Part of a small language model's weights.
Architecture: RMSNorm before and after each block, rotary positions, untied embeddings.
Training: a variant of Adam for these matrices, 8703 steps.
Each number is 50 + 10 x the weight over its row's rms, rounded and kept within 0 to 99. Layers, rows and columns count from 0. The size before them is the row's rms in percent of the matrix's.

# k: layer 2 attention key, 128x160, rms 0.108, rows 20-29, columns 0-159
# q: layer 2 attention query, 128x160, rms 0.113, rows 21-30, columns 0-159
k20 095:49 51 78 54 41 43 54 44 43 55 65 53 39 57 51 45 39 57 61 51 74 43 53 63 48 61 50 37 60 46 61 53 34 43 68 45 47 56 46 69 49 53 33 36 32 54 31 45 64 35 48 44 52 59 50 43 42 54 41 45 41 33 61 46 50 50 59 44 52 35 56 52 55 55 39 47 46 57 42 47 55 52 55 40 62 44 51 44 49 30 44 44 54 24 74 43 56 53 38 57 72 52 36 52 61 54 49 50 42 51 32 44 60 20 39 48 51 48 57 53 39 51 57 89 59 50 61 56 50 46 50 47 60 56 56 42 44 54 52 50 46 48 33 56 61 43 55 56 29 60 50 53 52 61 47 44 49 49 56 36
q21 090:46 47 42 55 56 46 37 58 63 42 76 62 49 51 48 45 38 58 72 45 44 53 64 31 38 59 54 57 52 47 67 60 68 53 54 59 42 36 62 61 56 61 60 42 49 55 64 53 54 64 54 62 33 39 46 40 33 40 53 55 59 64 62 63 50 49 62 35 47 37 70 65 53 60 49 42 36 34 43 43 57 44 48 73 51 44 47 54 53 54 33 59 50 68 54 68 43 53 68 45 66 51 44 58 45 39 45 46 50 70 30 47 36 72 48 58 43 42 53 48 48 65 42 49 36 60 53 67 41 61 49 55 53 48 45 37 38 51 63 45 57 55 48 53 58 42 42 45 46 55 59 51 46 47 62 41 54 61 42 64
k21 087:55 43 51 39 39 40 45 60 47 41 53 44 60 61 66 51 64 67 44 58 55 49 52 52 36 66 41 66 49 55 65 48 58 47 42 58 51 50 70 73 56 52 66 33 57 44 45 55 69 58 62 43 41 56 47 52 45 60 45 41 59 41 51 53 40 44 51 50 59 41 41 45 46 58 29 41 36 48 51 58 62 52 53 50 61 37 51 50 59 39 50 54 52 47 56 37 44 52 65 51 47 54 21 49 45 62 64 58 48 47 67 45 47 61 51 45 58 54 45 66 52 41 42 32 45 49 42 54 45 36 69 32 62 54 75 40 53 61 61 41 51 31 75 59 51 66 59 47 49 63 67 43 56 39 62 29 43 39 54 52
q22 089:37 75 45 48 49 57 61 62 64 36 35 49 39 49 32 71 52 33 44 36 50 54 49 56 46 63 48 47 50 32 49 47 52 43 49 60 31 54 40 65 48 58 34 58 64 42 48 35 43 55 40 62 38 54 60 48 47 45 60 62 52 57 53 47 42 43 35 76 46 45 49 47 34 42 48 62 41 30 60 61 42 37 46 50 50 46 50 45 47 66 55 53 48 55 25 53 37 39 54 44 49 41 33 46 52 52 34 28 49 52 50 57 54 47 47 38 47 39 45 50 62 47 44 55 35 43 40 59 63 34 55 43 56 48 71 50 51 36 36 44 41 45 37 62 56 38 68 65 45 57 47 72 44 51 50 62 47 37 51 63
k22 087:68 46 58 44 56 53 55 44 29 54 53 50 54 54 59 47 38 42 56 37 64 67 50 51 61 53 62 49 64 51 49 61 42 47 55 50 36 54 46 59 68 53 42 56 43 61 61 76 54 52 65 54 58 42 56 50 38 47 43 56 37 38 40 76 27 61 78 39 47 60 45 57 60 52 46 55 52 56 34 52 52 63 46 66 68 47 57 59 53 31 55 43 52 33 65 38 56 62 53 49 65 51 50 54 64 44 62 42 44 42 51 53 61 44 40 51 51 67 38 58 37 49 58 77 41 60 63 33 36 62 67 46 43 59 68 56 37 57 37 45 59 47 49 44 58 55 47 61 56 52 48 43 43 48 35 49 48 55 55 44
q23 106:44 45 46 27 37 25 34 48 47 59 44 64 54 41 40 49 52 57 67 59 57 49 48 39 25 57 42 46 47 58 45 57 52 44 40 50 52 34 63 47 56 57 57 32 29 62 46 61 62 58 39 47 54 38 52 58 51 49 40 52 40 48 48 53 44 56 55 41 48 46 59 57 66 61 45 57 49 57 63 55 40 54 72 56 44 52 59 58 44 51 34 45 51 52 69 53 54 56 45 41 56 64 56 69 39 38 46 48 50 45 45 51 40 39 44 46 44 37 61 48 48 55 57 32 51 37 55 56 47 67 64 44 38 61 32 42 37 48 62 73 50 37 46 50 49 55 18 40 55 45 60 44 66 54 48 52 37 61 56 76
k23 098:47 38 40 59 51 56 51 69 55 44 58 51 65 37 54 41 56 40 46 53 58 56 66 46 63 57 45 44 43 47 63 56 70 54 42 48 58 41 53 43 50 49 56 36 66 44 51 42 58 49 57 50 19 57 47 42 53 42 60 33 52 42 57 56 62 37 39 60 59 45 39 51 38 42 46 37 39 44 68 52 50 59 57 53 30 26 37 47 68 48 39 66 57 40 33 40 41 44 56 48 27 53 42 65 44 54 50 56 56 63 50 47 48 59 69 48 58 53 26 54 69 47 27 66 40 37 45 51 52 55 53 59 37 58 52 61 48 36 48 34 40 51 65 52 38 40 34 42 60 44 47 54 49 54 63 36 54 49 55 59
q24 109:55 31 34 45 63 35 37 49 63 60 56 42 55 47 60 50 65 67 40 59 51 32 54 47 56 59 54 35 51 59 43 50 53 55 48 53 61 40 50 54 43 62 48 45 48 44 34 53 43 52 44 55 48 46 43 46 51 56 58 66 42 50 60 55 55 50 60 22 43 42 61 50 70 62 57 71 46 42 49 48 36 29 70 71 37 63 47 63 34 54 31 43 58 55 47 55 51 58 53 31 50 63 68 67 38 45 62 48 47 51 45 50 61 50 38 42 50 53 52 38 51 58 49 41 62 30 64 59 44 60 42 63 45 38 44 60 50 46 78 53 42 52 43 59 50 44 31 60 58 63 59 37 63 52 53 65 49 45 51 53
k24 108:54 49 34 49 56 37 49 63 41 66 60 62 63 54 51 50 50 48 50 53 29 52 53 25 70 66 38 73 50 54 55 51 66 49 48 38 64 44 59 26 48 40 72 43 60 52 49 60 66 39 66 66 53 54 53 56 54 52 49 52 47 43 50 49 63 55 35 52 60 48 43 54 38 32 49 44 38 59 57 54 62 55 41 60 58 42 45 37 49 56 44 56 42 59 29 41 53 49 48 69 32 42 51 47 44 57 59 47 56 69 56 48 50 48 61 61 34 39 37 50 60 50 44 31 82 57 53 53 46 43 43 67 43 53 44 49 55 43 64 42 44 59 69 44 41 41 52 35 57 40 58 45 45 46 45 59 46 36 50 57
q25 089:44 59 55 47 60 46 32 44 35 51 57 70 52 56 53 47 47 62 57 51 46 47 64 37 40 56 50 57 45 48 54 64 59 44 59 59 52 40 55 41 51 29 69 49 35 66 56 54 60 49 72 44 53 47 50 54 46 46 33 29 51 44 47 52 65 32 54 26 53 51 60 55 56 46 51 23 56 65 46 43 72 62 48 48 51 34 50 38 57 45 55 51 39 62 66 51 59 43 33 59 69 55 60 56 58 52 57 59 58 57 56 45 37 51 56 66 37 53 42 55 44 72 44 50 44 67 41 50 51 57 59 49 34 63 43 39 47 56 58 48 61 39 55 50 38 74 37 50 44 35 58 33 54 42 58 42 54 62 66 52
k25 086:44 54 61 53 27 53 52 42 64 52 59 56 58 51 50 48 53 51 47 61 65 60 44 69 46 54 50 34 42 46 56 53 47 53 43 73 62 60 66 52 58 56 62 42 30 29 47 39 54 66 37 32 46 41 48 30 53 76 51 53 56 60 60 38 61 43 52 51 66 24 64 47 44 64 50 52 36 48 58 54 53 58 56 49 44 55 51 57 59 52 44 47 48 52 60 57 54 40 39 38 51 59 39 30 48 52 39 65 50 58 49 34 41 34 48 61 66 40 71 42 78 53 54 57 46 56 36 64 48 40 43 42 46 51 36 57 38 57 58 43 41 60 50 71 45 42 54 53 52 45 66 51 55 62 58 42 45 61 52 44
q26 099:46 41 55 66 53 68 36 37 31 54 62 45 56 43 55 39 36 49 39 53 45 31 53 64 57 51 57 41 56 57 56 42 33 60 66 46 65 55 56 41 63 59 44 44 50 46 42 53 59 33 53 46 63 47 43 37 41 42 30 39 50 43 50 57 47 36 43 29 55 53 65 51 53 52 35 35 40 48 52 48 49 43 55 44 50 33 32 44 43 33 54 60 51 47 45 49 53 37 63 41 59 49 45 55 46 34 29 58 45 69 57 47 49 57 70 57 38 43 51 47 44 57 40 59 69 72 57 45 60 68 53 68 58 43 33 48 43 55 70 35 49 59 48 46 27 30 40 50 50 53 60 53 48 47 46 37 48 54 56 36
k26 097:49 51 54 34 38 35 51 54 61 58 57 50 59 49 51 32 54 54 49 55 50 54 44 41 34 56 38 49 50 58 61 58 60 54 32 45 39 55 63 51 20 43 74 42 34 33 54 35 75 60 40 34 36 33 53 43 49 59 46 56 55 59 66 49 57 61 45 60 61 38 49 63 47 54 56 53 48 48 51 52 59 49 46 57 41 57 60 51 44 50 65 72 47 51 38 52 53 48 69 50 48 53 42 50 31 59 41 62 52 54 39 46 40 56 41 37 69 51 74 50 63 50 54 41 57 44 57 56 45 34 30 49 47 63 54 37 50 48 71 48 46 62 50 62 61 47 55 54 48 44 66 50 54 30 62 52 64 66 38 58
q27 097:54 53 36 48 48 46 35 56 49 53 58 63 45 43 68 45 58 68 44 61 72 36 53 39 53 50 48 47 61 44 44 59 68 58 52 42 51 51 44 38 40 43 39 52 55 32 73 59 47 36 47 52 42 53 46 61 67 55 42 61 57 54 59 57 48 38 44 40 62 57 38 54 66 49 69 44 45 33 43 47 47 64 59 48 52 57 50 61 45 72 47 58 45 46 52 60 58 44 51 51 49 53 57 53 53 50 64 56 44 66 49 53 61 46 41 42 66 59 39 39 64 75 37 61 76 41 47 46 29 45 31 63 45 32 45 58 52 24 55 28 51 51 73 44 48 43 42 43 45 64 57 57 54 46 45 54 51 61 50 47
k27 093:38 57 51 52 50 40 59 50 54 45 68 46 58 61 38 49 38 42 63 45 40 59 50 57 58 42 49 73 63 43 42 55 49 39 51 35 56 47 61 40 40 36 49 35 36 51 17 35 69 46 52 40 38 58 46 39 67 46 64 62 46 58 45 54 55 45 53 40 34 35 62 48 35 53 63 48 44 40 62 46 59 40 36 67 41 67 40 48 45 31 51 57 57 44 51 51 39 55 46 53 47 44 48 40 55 42 55 41 65 56 61 60 42 49 46 35 37 40 64 53 57 31 62 25 71 53 42 59 74 39 49 52 41 43 58 45 58 49 46 61 49 50 68 46 50 55 48 38 52 43 53 40 52 52 59 49 34 34 46 50
q28 114:44 37 46 54 53 47 50 61 39 59 53 50 46 58 59 60 44 42 48 69 50 59 48 51 51 49 53 57 30 42 54 61 66 57 61 45 62 49 45 47 56 47 43 31 50 47 49 39 57 49 52 61 31 54 52 40 49 61 46 67 59 49 44 60 21 58 63 65 57 59 42 63 51 37 55 45 52 47 76 49 61 64 40 52 36 32 50 55 58 58 67 49 38 56 45 39 47 41 49 44 69 43 44 57 65 75 47 59 50 43 58 62 31 69 53 38 35 49 32 54 57 53 50 63 42 53 50 46 44 56 83 53 55 49 38 56 48 50 46 33 61 47 31 55 47 43 53 64 50 56 41 49 55 52 47 68 58 42 45 70
k28 117:47 56 65 39 53 46 58 31 53 50 49 57 63 43 52 38 28 71 68 41 54 53 28 53 43 49 66 62 52 55 52 46 40 38 43 42 48 50 66 68 65 45 47 45 46 32 54 62 50 54 46 59 42 37 53 41 61 45 32 56 45 44 36 46 51 30 51 49 37 42 57 42 57 61 42 39 37 47 56 60 65 56 46 48 50 36 50 42 36 38 46 53 46 42 54 45 46 49 50 41 45 38 62 40 52 42 39 64 70 50 40 63 46 50 40 57 52 47 74 50 46 50 62 60 53 75 58 65 74 54 47 48 51 23 45 46 44 25 60 64 49 55 61 52 54 50 47 53 39 68 40 43 51 45 61 51 57 62 47 43
q29 103:54 37 45 56 54 80 57 66 45 50 54 39 38 42 35 56 52 50 63 41 53 33 53 53 52 44 52 35 59 54 43 47 40 55 66 46 39 60 51 51 43 60 39 67 54 40 47 54 48 56 44 41 53 62 45 58 48 42 53 32 35 52 43 54 49 50 34 32 50 40 51 31 36 50 60 57 45 59 45 54 29 44 50 50 59 50 44 28 45 49 61 60 56 37 44 58 42 23 59 60 39 34 63 39 54 40 42 47 49 69 42 64 59 36 55 50 63 40 50 44 56 36 63 47 68 49 49 57 50 35 32 52 55 53 49 53 50 49 46 51 31 62 49 51 46 36 61 37 46 73 47 65 46 49 37 42 64 40 55 31
k29 098:49 41 54 42 58 61 51 58 64 48 52 33 49 55 55 56 43 46 49 52 55 40 43 56 46 43 62 48 66 62 49 48 43 68 63 43 56 48 44 50 45 55 40 28 59 51 38 53 37 49 59 84 63 50 54 69 59 53 32 46 53 32 45 70 41 50 46 51 37 63 41 62 61 37 49 70 46 63 42 39 42 47 55 60 64 47 58 44 44 49 54 44 42 64 44 41 54 52 50 59 58 42 64 59 73 49 48 30 50 38 52 47 37 45 36 43 48 61 40 54 16 44 52 38 43 54 48 55 44 39 67 50 49 64 61 55 60 48 53 45 38 64 42 48 58 50 47 50 57 64 44 47 56 48 34 69 53 46 25 56
q30 097:48 39 64 47 39 49 34 37 57 40 48 62 43 54 72 45 58 57 67 38 62 56 43 61 54 39 46 55 50 51 61 57 59 50 50 51 65 39 66 48 58 46 44 41 48 51 76 48 67 40 56 49 50 48 52 57 53 51 48 50 67 51 66 40 51 35 65 69 53 63 49 56 63 57 39 45 57 37 29 47 65 58 53 43 57 44 55 58 58 57 16 54 50 41 70 44 51 52 51 47 42 53 53 35 37 58 54 52 50 38 58 35 28 76 36 56 71 51 51 56 54 47 26 60 43 44 52 36 40 59 38 59 59 51 61 50 51 52 54 41 53 53 59 46 63 48 43 41 50 38 72 45 53 54 51 32 52 53 42 53